From a checkpoint of a small transformer trained on Wikipedia.
Architecture: RMSNorm before each block, rotary positions.
Training: a variant of Muon for these matrices, 6053 steps.
Each number is 500 + 40 x the weight over the matrix's rms, rounded and kept within 0 to 999. Layers, rows and columns count from 0. Numbers have three digits each.

# gate: layer 5 MLP gate, 1024x448, rms 0.135, rows 422-461, columns 224-335
# up: layer 5 MLP up, 1024x448, rms 0.141, rows 422-461, columns 224-335
# down: layer 5 MLP down (transposed), 1024x448, rms 0.165, rows 422-461, columns 224-335
gate422:441536601510441562510532534535477537489523531526521510454515522488551531415445487464476515495426472520506468492533523463444469473562552509512518536500535486477465510541534479489482496492498437460527540543506514530426478465480501551473461547498552489490510515502511465535485548507445531575523471451533491466491494474497536520480476476504
up422:431551489548529511529494517461563562547448446464501467524477441572509493558494499509501509485519525448505548466497467504509498398500476507585544425437472545553452551484553527531518534534476466574390513428506600595506500515477518503485573453467506469545484486546499544491581528514522471434473487507529518579502499503456552495514419482493
down422:486494482564439451421510472447443536458453515523493475453512515570499530474425462489467496507504504490515554480500487512501445508470540446521534503478413496522483564490535474514537432517486537446519465542562516425447537404523563484479502455532474481549436539498487481516440571477514500539523554535508501493458539480507485494530467477558
gate423:460524513480491416457535456541622523510487444491530438486456513530558454522491523448499542617519518527517526499491452484480446440543489518453514559528482534520469484501469467494478427479536501499520498507524452491531502525447458528519453493559491522397512510491475454437482492453456480511532510526457460533474505474541520454527481559515
up423:480508441481486458493473523554595509532502486583459526525563453503541500426476481451492504564503487462365498477517505513509449484448473471492517424431466490476557517507528555562478454547534555478574438508504540534453465518454480488513529552513475483551451494554451497448546471491524457526503517455533506455539521566548484499455464428501
down423:469542493527548475493557471457467487493490513424515492515481458534488529523489463542477541487453506497494532524473497512487522455547480491511481520500522438508510521502512481496462490442423467431465487497516568444546484503435569557480555465489521514549537550563469485471469472489486410442507478543402395462487500529537511548482585470504
gate424:483500555560507501589459497470461468440461522482508477427516496484471510601544459497465484478535489502507568495574486452507516464504466525482503464535500574520497463550445537472449572479484552543486447488509476548419470471535538491508538518551526499552467529461522447486459534475520461571456510528556473498487541489500525523531512415514
up424:544420429504538446468586463501542485467372466493480480557522488545468484540540560517530480441490540488506534475485470536511413501486409542454484511448519476457489459566478531496500484549430564488477514470555501540487482532491580520494465496512461456479531467540471501487469460510483485529420570434537457510525504509521502545519484492543
down424:488501504495493483532576457448560412491577521403518510460500506541504536521516575522477526483513528446436513556455377508516443568528557456486504584457557471430484516459479502510475496471421448458506520496515501498461461488539505493485502448476540480482447533439502475497497476455526512457521427434474516587370524561458484501479450465511
gate425:434484513540506460502481474480529506538455543558545545520483484443524446454493533434520545481565513417502512542564474435508581544509537469504509446479522425490489553461520517447555576434547520513511467570517503475503437451502486589509491490430530539494430534531459498515542476518522527520409514502525523478508486425502474519526541553467
up425:485482518567446549505430534530564505539566427479550499472545456512464573424486533439491515438507501493484488473473507591486592535495487488518519422523491546462524480511527465428469551425442473493511501559479530527524543509492493596537519486429507526504478452516495436477491526460581463475561543521481461497558527548511503446556483547500
down425:507480528514513507501451500519488512435515470481508549492557474497501434521495497517474514501505523467469524495598518505479428510506398537500496512463447477502535518461458401491506477464492472487487450526501491515532576512530607513444500523558551474474508454477509572507492548484538462442587480493514539467592457428469459486503439441535
gate426:475477466526539499612432491479450542483551523501494485499484515543469526510452465534406483494490514438580475487480496485442490488462543566422519549428468500498497501475437464505536494491506531493526444566541512541441513528469476470524515474520492514526460520489465480451496512455591550456587486545432493571529565575530565508516536474502
up426:490474542579506456517511549521498478533569470596497546573405534474496552430495461443500459570537521501457431516497445479424498442497508565440508550470537536430559455524438580449542503522428499470652521498558545601474520433470511519464467492523523507489507466551507531540545454530468519505503527513508442511478474522493460548491586433434
down426:467544472466513508600507430514481484499467480534490542489464531563510488485442469438556554504454539558461498558486478442478489497420485495453525563445528519539475547548423514591472584542585508557476509491499525554549517497520493475568443541524422452528407487513476516496479480498533429469560459496498506461548570574560484505553505545488
gate427:519499452366457500523540562553548544487558532454564494458534628547531532447529532457515473500496520482450448537567502493466453507512513526478523480494472542462635622530460509533493486508506512507490495501440477474526478541497540495470521511444503464528552531536471508531578522446468461507495489464487503526414445486510569494433502450520
up427:512400470538576558472452426480515517440526503476523532536491497486528524513547487501457605487541516573463415552466529459426558512514531510449562534509409400468445461484578559440441503501561572536558428537448453414569587479445507446549478455506549478586568488494508558571499470493484498503451442609504510476538480503443540499501527496486
down427:499480492507508509479466517524536511534496505521426553504461501455513477477515503452469569477481465517498506479406407533441519583495600486491521518450497466561497526526504519536540501505494551451453489562516503520517528548508455511504501428566476420558522575512502556478495546506556530515539482536501502490489468477478442526555486433492
gate428:484443480498550525493529468568474533502540572530503488586512517450504449543486495524518418477550484441480478611496535443431466443493453491456567461519508441492442559546524500467553537451547539461532523475422498539452495534447456549497440537397544523508510513510478517549493446469542440568449507466577480492500564525505507520541482535491
up428:503450473502556516504506422443540467471451443501491588507467509517490518445466506504541459523504523536473564434559518550457459488509497511532489458496427540544565519495474495567482504560511547464449453518515479494464506455534512474462469486507487528502523499451518545411451523504529566545506522476504509530502528501481521373455567497511
down428:466499471441465506492549497509539567512496494508486522589549488504549530525504470524499500500492499566480527484407484413534467435540510524479522506477433519494447473570518496456503424519504491495526574531484470508541423501500511501565447511503447392487542476455476482449555549473459569571615501469569544516496482523509507474510517541569
gate429:541548465433533461521496493483506484476568502471513505508529525503502489452504491471466497528508550481509538518498493541509451479570478486445548464512524503488522490487536461491608485541497538446580444471556555537519510467477515542481489546553490455461522551461463458491456484524446444590478538517541490474472521471496508482425468523491
up429:476496503510500573424456606532432476504531484440455534588528518493412565470432520509465529547502413483471540460464478485494535522542482576496520508396470451504476562483425572477487488569524604512472521481517555463477469504544520459543537483502497459522544519411460440411510461539438477567439572562498494479514537531570547505504499563447
down429:549431480557566505503438539571475482564503515478490493522571541445437525520528535530519477421508530394474488504476537543476531554488479453554522509512494494543457536530511541506431473516486506456559464444559524509460466482496577444482472583481537474513488462451405450483448527511495480520482533504511434398503537453559503479566498486416
gate430:405465445520491486528536463491527489547520549567508490512401536504536500486493484496463451520522493451489526537430504501497490470496530459494498522503524565508521471503527496419530466488430461467513535484532548429474575524577491435504449474404535510562537482521485502479407469490504475458536524452550460520491479499462445506505511519415
up430:469425479434474551394521544451507503498563472534470489538472551525551467464485460476452460505459569471576515542526524458456476504546541536554475560451485473504487486484533530474452488522480518501492487523488513469496508500508461436520457528483500505525516504501576437477501487511482507460563551494574511595527522530469554484546477560529
down430:493475360507458485559530529530464615571521483450498468476474553505521472498457498516465551402523497488489510557495454521487518474438489490444493464549471501494492563480492424466463539498483487509446505475448528494556492505491453523533512543507445487482457585468487521434528512467477469472449505484468457465514424539452477481526495546476
gate431:526519498541515410523512538535510418476514460480512466507537530573535530447473489496494566493430515445503539531468487549514517472538479519524568427517528542426524523563503478477527533465492443492453527574539451512488587516533517494444496585481566468454538502417463450479484470496522565483496509470527448540464486556513462494561573491521
up431:489489510517513460530557522525496524499477491577449523496500452398480515501470511420520513519469578489523475550537507476499540611488539517475539537566490502440476493503466509472435546537555476562498498391567553506504518496480545494517500493476480456541497458510522530459470475470500478432532446506427479478451494452492549535431586487552
down431:509423521471517565534569419542402562538458493542548496443468530558506566539520548568609469484458581539523578529530591476499479516514480496467509505532425502511532519483516475512551495509467561469516492570555429493544448489473472548572524465513534446601465439487543495526430499502597543532533484426486462483533430442500557503514485549472
gate432:484498534551484540540526473469515478524494508474482512543452500471460472465506529467512508495428523532513495530464521493548477503431531513513551509516503472480453551447495513529499509512560510526501485526526527524543481558432449571531497502491507455504506495532439550482496497523490513504521490483475532558484490574540556505417477546521
up432:442529493521512527506517563491546524464569504469524539515491500476455489468497476531476482424479501525520501508462492496482442444505562490457562445467455408477564423422512534518473413475628498547498509494449529481522562495498548446517501556473489433508508435567461544511515435459477503550450539480444539472492467512467550578477538556490
down432:472496482526524519522486545480501541493490501472460539397454494571446510497538490473523561462438487512519550494482532487486466403529490486543458514591510505496573530422515527508531521495495488498502541482484461361484464535506473470571519511499494455502541470499480530476493459564496502505542585563504557517464448477500483495473521487494
gate433:439490504491412495429482516504493603507527486483522505491535591535528592459509490499485394479441486477579509504480405536482424516445465468458483478467529479546528483523475557580561510497470525507487486467493522545520557473534525502461474478494484478502505415486603513544492472480481536560490526414488542497566479500483502553443454485473
up433:475481437442425516497539464480511481523504460506488516508558513440537521508543512466483448533489543535531475452443551561450503419547512534454501453531516519566569474506490540469453494484461486481495475515466558448535534488473485547461455521570520503443519479467532496463518490544488506450462427554504426443526482515535494520498586565501
down433:441461583481521564557591516545466477475561558532465458480501474495485529536473507540471493609474545487514541532486558526470493561524526590530504572453517542570506554495513481491492568485496543511522556476459484536510563483506502455499483492526544523512453493462492465498437451498510461500533504532552499424477583540493519504471482552588
gate434:582466485464490478512495465511492486518527410470489546479474557498446496547484482501443479533477505593455482501550523512433460458507519540514533458508524497549517487439489524508427437530489435533470507452514530508530542522547460521529515524479481445584491548501450476494513543480439542450486515466510558514496496513493561496470485544495
up434:535449506507487476488507483503494442531524533477471542488485518428488541503504503496534586475489473464551435542492492526502472495482538525422522471476448527516477589536460525535535487488513534467457470480513503483476498546462528512508474526497491479564443485408559491442460554495518534460488487469535494497504468552445575521526527483509
down434:484566556469447478474457524501523500473558461469475461465511444519525500467419523480524498530498536498497489537434513518519507489511542511497604564497498483477492480479440568517523553472495469517495509531509527521484489544477520508524447480467517555428410455525538526472489490480475518528584501515448546547501412555498497540469505563441
gate435:491498497494516483536616499500528471499433469469413401525434513462486528558390495519530531467490555493510469553515441527445469401421508485457527460510485543490463460495491473505554580434523525568473503449493409558536533527472453474488455492525456498516499551475454512491562506483524489542607467482461498523526483461519484482534517489503
up435:484528433506471495543501564479499547520586542510513458523517483511535526537558492467526476428527461492561501510509502483489466519556463471476546543554472478463488489443465435470485493442467489475466464435538522501555533486459500571575515429504470517467477505487479512462546494518457447505506468495429476532484445573395443537426414497510
down435:557573506490449423461451517495478525533523518477568447446492476501545505556461439497449569502447419508549501495433565454512532475568535546466471558501434452553476558565501532556510515434556496546498512479550539437465419526485532508546418419558548424475551544525478498484451501496528539509584492522527491528556498625471504496514543521499
gate436:552480530424488426504506542516463460521486466542483506398515492456487517539531492535483564520481475519462429511448513464467485530513445538500446505482541482505452536462476538485482450502536581490492491461545475499465492432511493535489483522537375488495486508517512482487534496510465480551455510417471495489472450589561503566494560522509
up436:454483523543558489517473510584498518435444505519426492531515584521535535457477505451518456517509510592446580441540458488489427471467504454492537476498483547520518525436550460463471538454483511573440533479507437513552453562508484526491521574494526454521449454470544551446479486526551512509455435459452437519475490496456583476459505482542
down436:488459529475570439485534535511496503495511493526518555522525496534640463523526455476525515507570513526499551513518557416517483521512504526536460553518448547499509446525508548493545515495479485524511511496478491458535501467578502537490573486501549510483530414405499475452473435592472505475524545474513501477501535463505517485530422509507
gate437:382524507514484561541493562514492552491539496483537495510555495477506500472470441460531460459504545459461492472482490584439490474476577565428484559568560566538430523578445574478497442476445569488484470518487510505511508553536387511439540536385515506519506528435468525479515558531504510590523460460478507484513448427549489518496523433490
up437:523446489489403519511442510542471524578493520462482375569471459542498524490503460537567501489447448490545435529517505511505477483455462477518517482420578458502506483442453498461458498436523499465488518568510453495486524581555479513500508498576501487518516412447547517497512446430531539556558523516494459472449560490477542466612453595501
down437:509478485402511528527491509484423497447516430472538534486466514543467471548427464522539517491491478535437469585564562507563501498540499585546469418517455403543467536537502465502486486504525497465420513512466556431500494456495514487520497505543460492469533499503538498416566482478525497535455536554569549456526533450484503498504531433511
gate438:482525534551562544436530517480490516516419547590522461495525517471568510574496498471458477537489500534452557543521509565510470479476510504464537559594518452495504476426473539476431505552522477451362533485543486560500514450534470523443556539520518527487548503477537474437536459473463497501497459454490569544426505468497473485449568446488
up438:492503536506603554556512495503436553508508509480425449529559475545442457562527486478484464473575545534513563571496574483561499477487621525540498515496481543485443540509509562515469551524607453435363419492534451528491414450543401530427480463557489466478556510522503508471500502481524490504468494413484542567460489439553500487458533523475
down438:527481517543540466499446425565519500485478498557476402543468564542448557539487494506504534482576477475544528508429455516569484532525455567469476491460539507503479273454546551505474550511503476491449452453553511486472400565545448558515465508508530466450584527507522519509547499592543392502487511489499458543477502549466518509528546535476
gate439:495489491508511449540514546484510492513469517517485544490549542476485536475472440462517497477493539548523440505573569482482536505582501592489497464514460458504537562487525468478528528549515525432418540565525478523426513559458507548452539459544523432517511490490478418510465478527532457520500524513528532491541536484548483491528511491484
up439:558509512567426470513564572467480461466480485488443610516464581434480521420454447419513500460458497546495497581644531530469508476516505506462459464443464505529494504506491453484494398529545427534457510524453513468498537557601486570537542463513499499464440447502522512494521524512527527485440486532492507510578547562551515410471536487468
down439:448533486511536511516463494524509458472489578508509479482463536456500550529470528458519574540517474527472435518516437515524561510607477453506516528578489463467520436496541435485463465572566471469544513489525519485512437542510488475444543494489502479468455548441438512467452473473585508466497519485511504558546503485619522532556521510470
gate440:546545534533444394547556485515532504453518481515450487515433496534462551464581515444454515464546494410569513526493495475478508531572545529499554569492480467513472576498461493476503479539502486529517494514484463482450447521491446513502577465466478432506523548468561514526468494490461497480453479470495548531602537556497458476507503468578
up440:496530477551502520462474404495492490604461568495543480499537418490448565521486419534514558475477522506494464546403488526530482510446498466469482507480459489535499437552519504526525555483515480471440546488508524417567510502457542469538527492450554485512533531460386621488552526510479531468414526573551537490514370531492567566480546508489
down440:544493500543525507478485400536516531469484534571423473508510508443482571539495546453532598463521530454496557513508606465447457467533586527448474523546600571466518361513478542481518502479540482426477543479548584497472509406461429491521572440473462521532519481515465593547471466495468548432461550522499480562550517492543498448519493493528
gate441:476478606508495469507584512507574521453517397534512481437507522496499469474528478483564540482547526522487544421513497571503449495481464479481456584520424578494533505449455434478545456466541557499456495503498454516533523570545471503469506518464505601533529479483466459488402550566527522454518525468552499543470490461507551509505436518488
up441:463486493513482475538475485471483532481488410509510495509519495511514505512584547560547442499544492491510480490540508519571458524502514463539478444486550501547544489493579535522518519516531503523534514404440468487531477525538497499471498536564554480500486503438581508477527566452533441534544462504498469541486445548487577459491550519460
down441:490488526458541493485496455476467576484505518410492478490519452555574502496510485558439526460473492533470507480509466479505507535455548521531525510486468524480512591480451466492493498498435548484475494526450505536468489542463542500491486507492508501436519548529498454531538461493538505472494479553533506462527553477555451448512466499532
gate442:513478540522576498492429524476539468526442483519504474450451562516540469516551519533468537485468550537489515488487528475571377432524499464539583561528489472500549483565555507431539531508507439493477470411507513441452451482535467513424541479550516458532485491521533582525488553450521544470469575481554497550531481507542448484445550473536
up442:517536439456490367485488473427486488420429535515509532550441500446528467497584531544598498415572540530545464517519420507474562479472491556491510517481511500463493571592485481504494456493496477451523477453509513452524467398445439480465464465565475554543488443565468535449556450532534523507486422518466513512501428475576498544503476543468
down442:534563488562484487481485555455532531511428538503490509491463513463474480502496519445487570528504563558481504516521486542525509508537492524532461434465499478472488579507526557485477504453572578546552530515497525430449424453462490500529499528523458526499512492577534515388581524533544479578559592449469437522561432540514470534478466486470
gate443:455469492512490566419482496462515447470553466450474460449512507520538481483475546529472470539535523499463521508483485467511498460419467505520498511638567517566470552436505542499536501459470536487486505516469553569565476490491423503452541470552478464552448484485484445511545469435490492456503495485518545543508529443464488474529523469551
up443:461478463489457465508509524474525517498534534503587491404438511496526496534530546480513438453455547479518514562443557457449562486475515453570465461531529539620456530515513503467556567463511517474482483463487522574471486564500507525516506501543536528485537537524513565505529525508399475570560512517526467514429546427492531558460471570531
down443:455492488522496522481498462522519488487481526497518475539451493476547528505472474462476545473507581481503447455457441499546480537479438548507429523542552484538498465505451537490509562497554551488456464526514490531488503463480521524541481481477452489459415518478432542491506450474496465507546465514436485445520485499536483489504574531512
gate444:407530508535433544528490543482513493493532487545511509518535467482541534490580486454493438565493479508450398459480504502482508471543505435508510433481532459558499488484491458502520524548448523510502490476545466513509540492481484510475553525502529415529509478486520571489491437540478542434549454451541492538491502535569488565429484495516
up444:471563459509501596504461485473516522544449553537509533530440478473517479516498475497495565569518515515526514511488451452533466500526492470563452529516523452434487505515487474548477483550494497440467507582463466513494496536464449479543452473450487517471508527590536446462444487431448563489447496504486509530491460580486457462616534475537
down444:507495563506416529526497557530503500469540502588516542504469419516532496480550524475498498482504527501521494499497505490518594576522504533472551527490541530489493473454514474562516559508495572510527511478517478452501500588493472492507509517546588441494557479433468490499421489540568472422561530487500582517526523432551488476483550487505
gate445:460519540541523488579531498552542523382478598480567557469487563467490497433494496540573485538452516463604401484479511561528426483479459553575490464500511499510555488574528538517501496494533481581475467452534513483484459552376492546582506517502510543439472467490485516485457459515511533536452599469452496532430431524460495473527513463566
up445:464494552502583530557469410457549481471432515469519411547546509512494430477492482437465497551583485496474508584451392494504485510456554520446552522496503487544512466529435536524433478526429438503537500446567422484457482549500494499485539529494456500523494603461509440457542526407463511521481581483511405504514528481498488493511439523549
down445:501434553523523482529475432517475542452476506470549465569489497515495527531482530539502467557538399515430587589488440543515507543465505475548503398505497501476480493490509493480439494556503496601525438448505483489507464494502502495429542470473541503600542508460562435496495456583597562521525612507553484525516507516514537488515568504463
gate446:532483451537498551542554443535496549582446539568467548528547431576548536535541464544540510416535527537507492463526547548534513524577498569519552492571492521435534558479539468493406515552523456530525507518481487457489452500424494468509499552444486564507519566479440509538557540536466523460541543442536548489423457498497522483519440501527
up446:535471539409492500512528471606519473527519492497472494453459518525541420589508504460449505524579571568542495467435397464517519522449492522484552532448486473508482470483507628502483539469512399487501499567510493509539486462498521492475515549503464490525578542473555456535449504546505538461590517451557470428511526472503469505584566545508
down446:552453467451491509528500541514452470503485455452519442493459514509480435477472447438486525505469414452538461489572533561429446420467532539434510415551528478427474452521541505509535484460575541499459475489558530508510512569560461520449502582449425459534518521502529510522526525481487511525505518476485534509447483423486504456492528526490
gate447:501518539472514492540457411466559494478537480553456488508494479498452534590446550466494500568456526550471485556491517550547441478505429504508472577506478452445513468460515455496485537487490494466457520443508445468522577446554500618465553517474557443561518471560451463516512545463538536481424407504531528414508523486504502571556558542490
up447:496551519498510542459485436485499482456516518502482507510512539536513503516490541479476475572551524511481549544424527517524493447448540516499539507426530512495561554542535481442477550477447540547445584503472501510517627452553421501512469494544581546542470489514518510531487485456469553521565551421486553505449521569406489493532554537535
down447:515551517454426480483489576506477470422555463497463529468469486491524458524516516461481491405489468437483510454542561522501402503563531580483393520469554450587505498513569526500536517553460512526540376485541465539521523501497482517511498504489534521509552475525617508499471419502502511492519532410520510551473490547560515508531484468528
gate448:500515495462522561484529493462481524494491506545535477514479528449579460463436479480439526558462448567544514501498491460467418541437529494481604442514496466451497515423418480552453413450497462479561500446514554512472531482521482500459472473565468551511450499449555524484451489507515486475476481396515520506492492444556529518500466435422
up448:510519477453522446521499492564447495506529499498514538500480463505421445524462497526533490480471504502479576452542525514537547498481557452478521521498502402462504545508539406515585469523491472487512501571595518495483518550469503493502472549494479540555471489486440487564522504489539466546497446482496482568463534480455549416501509517590
down448:534441528515427489458542550553561546444452535514493471595468459524539458481514511476477561448517547521465523419470476527543489488435493416560535454519536460583440399468473524502531513446501444482459526556497563538499544476494470478498552534440506489440582493594507423490555505451495542448494496522565500500439494473438538556489536483494
gate449:511528447521446471486462486455464543477424506454566505462476453502477502567546510467495541517462506485406504454569558545487432434548427484480531418570444545506481536508628527520503474455466450541512534506491473507577528496524462535461497474551425538526465480479541482565536556452482492497493503512446555536527490492432505554435483501485
up449:532455481532510496503525480476524523538489484441536495455589541445426499509496481467503476522459554539496490439541553575488446547541494475566542508463481548553512503548462452507521517549483515501417511509535474514484509471457475536505480491513486513401477475544592544493464398466541516526486545519418519522578505570472540529521467485437
down449:561580530518536445457548547448536469491500480452543549468460563510481551490524484492423507540560497478475501566486612515507547546496538544486528449560487509479457456515507488478446530488484580429454474513561537453448489502461495568509447513415493517486443454509400550515418499493520530480476535421474541513519570433503537532457516476501
gate450:402434461470487543518526531496529562522498579521542499549436441485399621546508464538497475514534441519509491516439552585521467499500479506380526466509533552433481557525498437533467441544456441446550461470448482425506427525518516463522590510512508498574478540497454460558540420522530452552450479504618516493522497448510485553529527536498
up450:574523472522535448508466493492430478460478420491492656510540449442499489440508464505576516425487490547497448471568473459478497500521433518557460469496473448492483507549434497472488486532473428534467558518576543519394534461459509496509532557501556497445497458524511439423509505472466471491488503519450435455536541444442573556505442527464
down450:521488526451440506558517499513498485538553488551496433567499449407460476469436508504530582437520497509491529453600545464531478496485452529522460446533510476448480567489510525460500494597471483516522506524542471457533490502504503461462500543564476433576504471520505514524479544525506500587507499532443531457468522492485431424469465520419
gate451:480556459506495461548502455549493533492514491549444476485445481583528506511484518504474494530482576526585464555452540462480519419461532493520578520529469528457492450484542472478568478559443484487526511488537430433489441451454468439493517493585502444524522472455461463491554571543486481534491507468381484532510438496517491489489519471534
up451:499496474482508452481501565472481555464481518505523498495481488520568469502405456514487586553493450425507414407519485502446466422404491546502521513453559504505475457508517512478475543526452480539468552607485481539573499462529554467559472408541515514491443462504502507430497434493547504444434559539459498550456453477449530474487530550502
down451:488545486475523499447476470519458524464455524472457530466517509438450471558528553491508473576486491441539501470557513462487506423490482486495563505501536462441463433523506584476469520455452529510568514551479461504470503441460484457462438477479471502483499554571503494566486495541538533516548557524491473582459519527506497497548599561490
gate452:499545522534489510518405531537438523513544526442434415456504509572478541433484457442493527498489507494447448474529495482515501505453509471503497559515540495554488619554541501519484486439495435514488457462494461424419479446539587522475364562588524501423557485495542468400471461442492545480494511508536483586528608467485497476517490504532
up452:563501540532507404419473514514482544458409434453493538492481567561517524496520539529498485465505453539467569486544507539450503495438554492393503456437519507549476438539521411470493499502578566546454478486523520453561518507449538543504538532481559517501532526429493558533489510518523464417458488498514557572489447526505470555519526501519
down452:534497510527484498501495498541546527482394511566520478516455476505532491492472530563545592487476545487544498476541413531537486605538497501450530467482501596466534526490601447452487528542518562526475455505469501537501455494466469548528475499524531553494476550523496586510531548477511391473464459512518391493472481476494484493512495557480
gate453:523494566476459495514487468496534516491580477481540513548432468536481482547517509478486492595478511514555476462533530460498476551484493503470485406491495508561549421509458541399505556487532531562505484451466612498476515533476492462570542550541463452488485542471481503508470418512440528508516488446528455555530542512476519527508439464515
up453:465454494517397542456449482516504464463489549471451490550545464499577460533423486432524502584534471460468515501462454554543429559424478543584516476482504549491531473513486478526482456423509505499482530503485485519523546510537506534574525539477472585526498515593556422465502474494513596558473487502494470425498415503496526483517512430410
down453:448482541472451519533491499449497545463572471485473488497506482528526491474539451474473576481534481478474548500531537443473554523501469494502556447449518485463458462514427495563467478475479522468455538523520487518507522509496511545512507498508495475514447494457381501442510564490456542423536496529437519537416550553517464462457532480470
gate454:533439549499474478521474476488537521455546514480585485548469518501524506483480543423453443574535467525549535549397529498501541513596485544517468464512534502461482483475500454437538458479516418509539528436537506458422478438495514521511480447457536459484534512456505480549536467464561465481551573539494570503523556598520493461481542456535
up454:512553518417510419539528565464465488428538504491537516470530525464545482510537510498505575453516517565510522485482497528501524481466419544554520498474523555483422533517517419451537496474522462418493516497451490512413465506520555529400552494456507507494569470523500529530527554477403527489524476429471557526466510542482485507443510482528
down454:544474472463524466566468529515442445460513469428484512547510472544568489462513538490492471400581590476555508503479539479515486458478478528510451533543506473486459504546438450467458502526527466379500524568522485528530460497442495494462484548548520527467485467523502556521467497469424493516535550550520500509509453507438511506458546436461
gate455:501506522466503503496506521553474398505510532512502516466485556463493579542534585510438462506494447466552505445514448479526509492474502490455541471483506485483507546544454530491470491503520512516550493505500449526498499432552429460433535589482593509453523497501458507480515527536553520459394433472455512480492512446525534543532428548490
up455:498463462512524535458471424463563510441519515516532485403495500461512463463593497435461524468496473510539485522537545456510476429540526510502538519510494467507493450476533479489517530438508467416462488403499407504490474567518477497533538490455495480483468533458469504464531439526509482489472450504529427494544530526483518401590546533532
down455:450461503484538504549548481456518523570483521533496511547516575503480504500535521484489530502446447547517498518504558478446447449516487520567490479496508483451398526536527464500478492555516515550466545529491537470478481472499544464497419511463441489504441472491546506516462546549473501502456475496514544493474507491504542533539438494514
gate456:500538411414507476523548457509549483529500481426521496526476494502512497469448512439450507514483498472548536520486538512555436541541534494509515499545463526468558457542505449465495498491576446536501500469526486463452502528469553509490401550612433438561445499558532537500513519459500503491521490482404479575482497524469507511460452516543
up456:518499497481524509551545493460462457459521483471473399445457542496511407458507441450454585559542538469520524495565547559537402504507526509461545523573516482471493484510487502497444461485517509540438471533450454440507569482538544471485555516501519527465491438492441546474504482545528543492544442487512433540521544471505492487508528480535
down456:485450520544541468566469458479471485478498489523561531502539454452499458497497468533464516522475529511507511515487523552486459519523522416496566485590468523491482407448547467445538466428458482449462518548495495489532508414462493517447514504449530561471450471471486490493474464613528545481480497532534455538502462478535495568506508500402
gate457:520466504493575525551514444525471502522541497514447463575511485460559456430569518496478450481504549510555553508486537498497545529487474540522478583531491468537446557491506459508534512568525471514482467531492490364480478511490465561435463485436521455480492551528462475517453421473552534483528442509527458469435465465493516511457458577463
up457:441578481565524504457483530511519471512501489491543457513428559474448531522458472457460432523396478421518488405564497428448447458457640405508510534402491484446523491588537442533563518445389545527519566474547500472576504500525630445538441451528482476496485453525487532515389559469507536521507471528511424521583535555475444436535556487540
down457:556530466486557454494535501437519471494540530550516482490483537451505526527504506496437480536569523445504494511534439474520472483590578463531500474506533558596447429487533600541561548612405481499461462480530457480571466512552528494491471539472508460511521509569459498471482429518555549478473476481518515496484569548512535472477485506525
gate458:513479383513469457432487553490446447518472437440478482552571554473463557494535458567484424560513493485569461495517563498477493472540517455462412460508441597550450496527564471508538533574483495552556518508446543492589453498499545482498499463483586533507437489515520572539538469461548541479496421462561532590486558482507504481586503460503
up458:462488488537419487423466539486483472580404503545509515488605539474439522514505488500475619510509525515541542525435522468427518470454546452471485454464492515486518515537550483569541547464597505485476539471485506503464508498514474518472590406522529535583479468516558485533494462503481533452478462466468548505482619562479485455514484409495
down458:488507455549577482484553518491518466496503423509526497532483438466501463524595452437458565487498532436512519527476527459446454534550467490481492535411423551482522553521458565529544560502575507466412454558462509469465520486506509523474556487513577505501503513472550492540437465476521474406468485572439470512518491508534489526521447522446
gate459:507497504450574502570459473505462509459450487463520462554532505463450507507523389474506501427513540501471524520499532434451483484562494530413483548472502478591461565582458495514529477480456552509580528543494543442497491487489474563502514553481510474542476493450501442474538459492541426504608559498473481491518433459492509505538450526557
up459:472460489442551569467536458500517532460468457493489516412544469502456527514546489471453499457401574510393531457542501497485502543477508559461487510524472514523461507533479461521471457448494510452549523591533481415456457414409529525504495504503493476518453502545495501423388507571537527577454489561511508559481468486517525505505502529508
down459:436512433495451506529562510513500488566537428527495509470596487453521485515516500461475452522476430549487521500452378502487472538463498512452521532483490541468522546503494474549550488498488435468495487482498454505560496492598511458539449476527482535466460490611490555532449559558500542452484487492488504478513469491505565527514569519539
gate460:556521542483466491560502487529477537437479501470549492478532438473496415543542385422541484514521478461473492500553488527485493528447551450456505449460530541494459567523467472493510534449529542529510489487509453508543525492519471473477447412505507542585435592514537501515537525501499483492485529414488515514519479497445458467466406482510
up460:455519496492525504526476465482561434477466515543505524467497485456469582496528523505399463449456474481434554499522470519446564483529476474493447445465504598481509441513533550434565550472498560442426514494522398456534511457549508489466494542463505511514486467536490450481510420482481576425525473559492523502474449565500542510481548545528
down460:520472517484535460480517515509540474425465461577523479554543472567523531521508557527492471528565484519505482456537532549484537502501486511475498526560443468364510515489489531474505492546535418459525515496486552556488507445543585518506521498497518562531472493443454549506467517525517513538478484458485446499518529552480508495526480597527
gate461:443470499476521502542531576481537483492500511579460518483394516492480552557486597491530550531465542507621499501518479416538487476485511432505507526483444522549499449520487435568535485577505520521497515503540435478451543505472467567495474469558468472526578530543489519565470461404554455466510510536456494446551490534498569486453529577492
up461:445440463523379539555438528487470517480494481467538489535558460520546513463579507451457475470545410515514515451492523592507483438531457458548556531588527491473538489485494518408549522390507472465449466512489543501487476465523493495512488491438460500556446568405477492453476553521463532473493516512401498503485538459489445451550497519510
down461:584483476491509486530493433527502451522558500496546503468507500515533485506497472499476492443491510508509524457480525500527517532495564548493409455437501533455540474534457464543495518520479489544458453492541468452586501506534518536467520519510482453475468507542496521462484494590498477481509540508524554548484495484465484551519530531459